{
  "hidden_size": 64,
  "num_attention_heads": 3,
  "vocab_size": 8192,
  "hidden_act": "tanh_gelu",
  "init": "uniform",
  "init_out_by_depth": true,
  "warmup_steps": 200,
  "train_tokens": 112800000
}
Each number is 50 + 12 x the weight over the matrix's rms, rounded and kept within 0 to 99. Layers, rows and columns count from 0.

# down: layer 3 MLP down (transposed), 256x64, rms 0.124, rows 91-110, columns 0-31
# up: layer 3 MLP up, 256x64, rms 0.115, rows 92-111, columns 0-31
down91:72 44 66 54 72 75 45 27 64 71 54 58 30 63 58 39 55 56 51 41 47 55 34 39 60 53 59 44 45 58 53 28
up92:67 56 06 63 16 55 48 50 54 04 78 46 24 42 57 42 50 69 46 70 55 37 31 56 40 63 43 40 43 45 48 54
down92:72 59 46 58 10 37 40 33 65 50 46 51 21 44 31 37 50 18 78 32 46 53 50 40 43 63 47 56 29 45 57 72
up93:47 48 37 45 54 56 56 58 63 49 55 57 51 55 31 51 62 41 58 43 55 42 62 52 49 42 57 44 47 56 51 60
down93:60 55 56 39 48 49 41 63 56 60 46 50 66 62 41 52 61 45 48 55 60 54 42 52 57 44 61 57 55 56 56 58
up94:26 57 56 44 51 60 46 52 25 42 84 43 50 48 53 60 51 36 52 45 36 51 66 34 55 61 77 45 79 51 75 37
down94:40 50 33 46 66 68 67 52 52 63 62 60 56 45 30 27 57 43 50 53 50 37 54 53 61 37 22 34 44 51 73 60
up95:57 44 57 61 27 37 53 55 42 42 43 41 42 44 40 68 51 57 48 65 57 49 52 63 35 64 65 57 67 46 57 52
down95:40 54 55 61 29 61 70 56 78 65 49 47 55 66 71 46 54 43 65 37 52 54 49 47 55 65 40 62 44 58 26 43
up96:26 52 33 64 47 59 51 54 49 56 48 54 53 47 55 58 40 50 67 56 42 49 48 44 60 74 43 27 43 70 47 50
down96:61 56 49 55 27 54 45 36 47 65 70 43 56 29 36 36 37 59 50 44 32 41 61 45 55 50 29 48 80 49 43 39
up97:42 65 47 32 56 47 37 64 67 39 60 53 52 45 62 60 53 54 55 58 48 53 57 37 45 46 36 43 55 65 58 54
down97:48 47 50 65 62 53 43 33 27 29 52 49 55 67 68 55 55 58 54 54 62 55 46 41 42 50 65 47 63 67 48 59
up98:69 33 56 24 44 46 49 48 32 35 49 46 61 51 31 61 47 60 70 62 62 49 52 55 56 36 61 36 54 46 59 58
down98:84 39 49 34 61 68 51 65 54 40 56 37 53 59 40 45 40 60 35 45 36 16 66 56 67 50 43 61 44 68 64 48
up99:39 57 37 44 54 63 46 47 79 42 38 32 56 65 44 61 68 57 55 66 77 59 50 55 55 35 32 63 62 49 49 63
down99:50 41 53 27 54 37 35 55 70 65 21 62 36 66 50 47 57 56 23 47 63 65 58 55 58 44 48 37 63 68 48 63
up100:62 72 46 54 56 29 47 55 64 26 45 57 50 55 49 61 35 33 24 54 50 51 53 42 29 47 51 70 79 56 45 39
down100:65 50 49 46 40 54 47 42 58 47 38 48 59 45 47 55 57 37 44 52 54 54 71 62 46 30 32 41 60 44 31 36
up101:49 47 58 78 33 39 50 64 58 72 46 66 45 52 50 44 59 57 63 52 69 40 44 43 25 44 42 46 56 43 43 47
down101:55 32 37 46 42 56 71 60 43 65 62 55 72 48 29 41 37 47 55 75 62 58 64 52 61 29 35 31 56 52 36 43
up102:51 56 70 47 52 43 66 71 34 44 43 56 72 49 33 41 54 23 46 43 61 60 50 68 63 49 55 36 42 54 33 49
down102:43 46 65 48 44 41 53 59 38 65 52 33 55 42 48 46 56 41 66 43 63 37 32 44 31 39 44 75 57 61 52 28
up103:38 30 46 62 63 38 51 60 60 35 56 39 66 58 71 53 37 30 70 31 38 45 54 43 56 54 53 48 50 45 68 45
down103:52 51 55 45 51 48 63 35 49 65 56 58 69 52 35 44 54 43 44 79 62 52 28 51 60 47 67 41 59 70 47 69
up104:53 73 53 31 38 61 57 56 43 41 46 42 37 58 51 57 40 53 65 35 32 55 54 43 47 63 33 35 53 56 55 48
down104:39 37 40 62 35 46 60 57 48 55 48 50 35 43 39 43 30 39 58 37 21 60 54 54 39 67 43 34 57 38 54 59
up105:49 65 46 21 44 63 63 68 59 59 40 55 51 65 76 70 46 58 57 60 44 55 64 22 47 38 26 57 36 64 52 35
down105:45 64 45 43 25 61 57 39 55 46 54 49 58 46 44 68 55 55 70 57 46 59 53 52 22 39 36 53 38 60 69 38
up106:65 63 39 38 59 36 55 63 42 57 65 19 56 36 64 59 52 60 42 46 32 64 65 66 57 68 74 52 56 43 74 50
down106:50 49 40 51 39 58 56 52 43 51 71 36 67 31 29 48 39 56 44 56 56 58 58 73 69 31 44 49 55 24 63 66
up107:57 48 56 57 56 45 39 49 41 43 50 33 60 48 40 37 55 47 35 57 57 48 46 58 44 43 55 66 70 50 50 48
down107:63 43 32 57 43 57 44 46 53 41 61 44 51 57 33 46 43 36 50 73 55 66 41 54 46 52 68 64 52 59 46 36
up108:36 38 59 70 47 63 50 29 32 63 50 72 22 48 47 38 48 32 57 38 43 52 47 46 57 61 38 49 38 54 56 72
down108:42 62 56 47 51 47 59 65 49 48 39 41 44 50 58 54 56 49 52 51 28 49 19 68 35 58 24 50 68 49 41 43
up109:64 47 56 61 44 62 57 58 34 60 45 37 39 56 26 54 33 57 38 36 79 59 47 62 47 66 37 58 59 42 44 59
down109:27 36 53 70 59 37 67 30 36 62 64 47 62 41 41 36 29 54 44 27 58 54 62 78 73 57 40 41 52 69 50 57
up110:45 62 42 36 48 50 39 51 32 24 56 32 40 29 52 68 59 36 47 51 50 59 58 51 52 51 59 48 43 54 48 49
down110:50 47 45 41 55 59 60 29 40 59 54 57 43 48 39 41 52 49 50 50 74 62 65 57 60 35 59 51 44 53 40 35
up111:64 26 45 65 41 37 58 55 57 45 52 61 25 55 63 44 44 40 33 51 32 48 62 42 55 64 43 36 44 22 59 40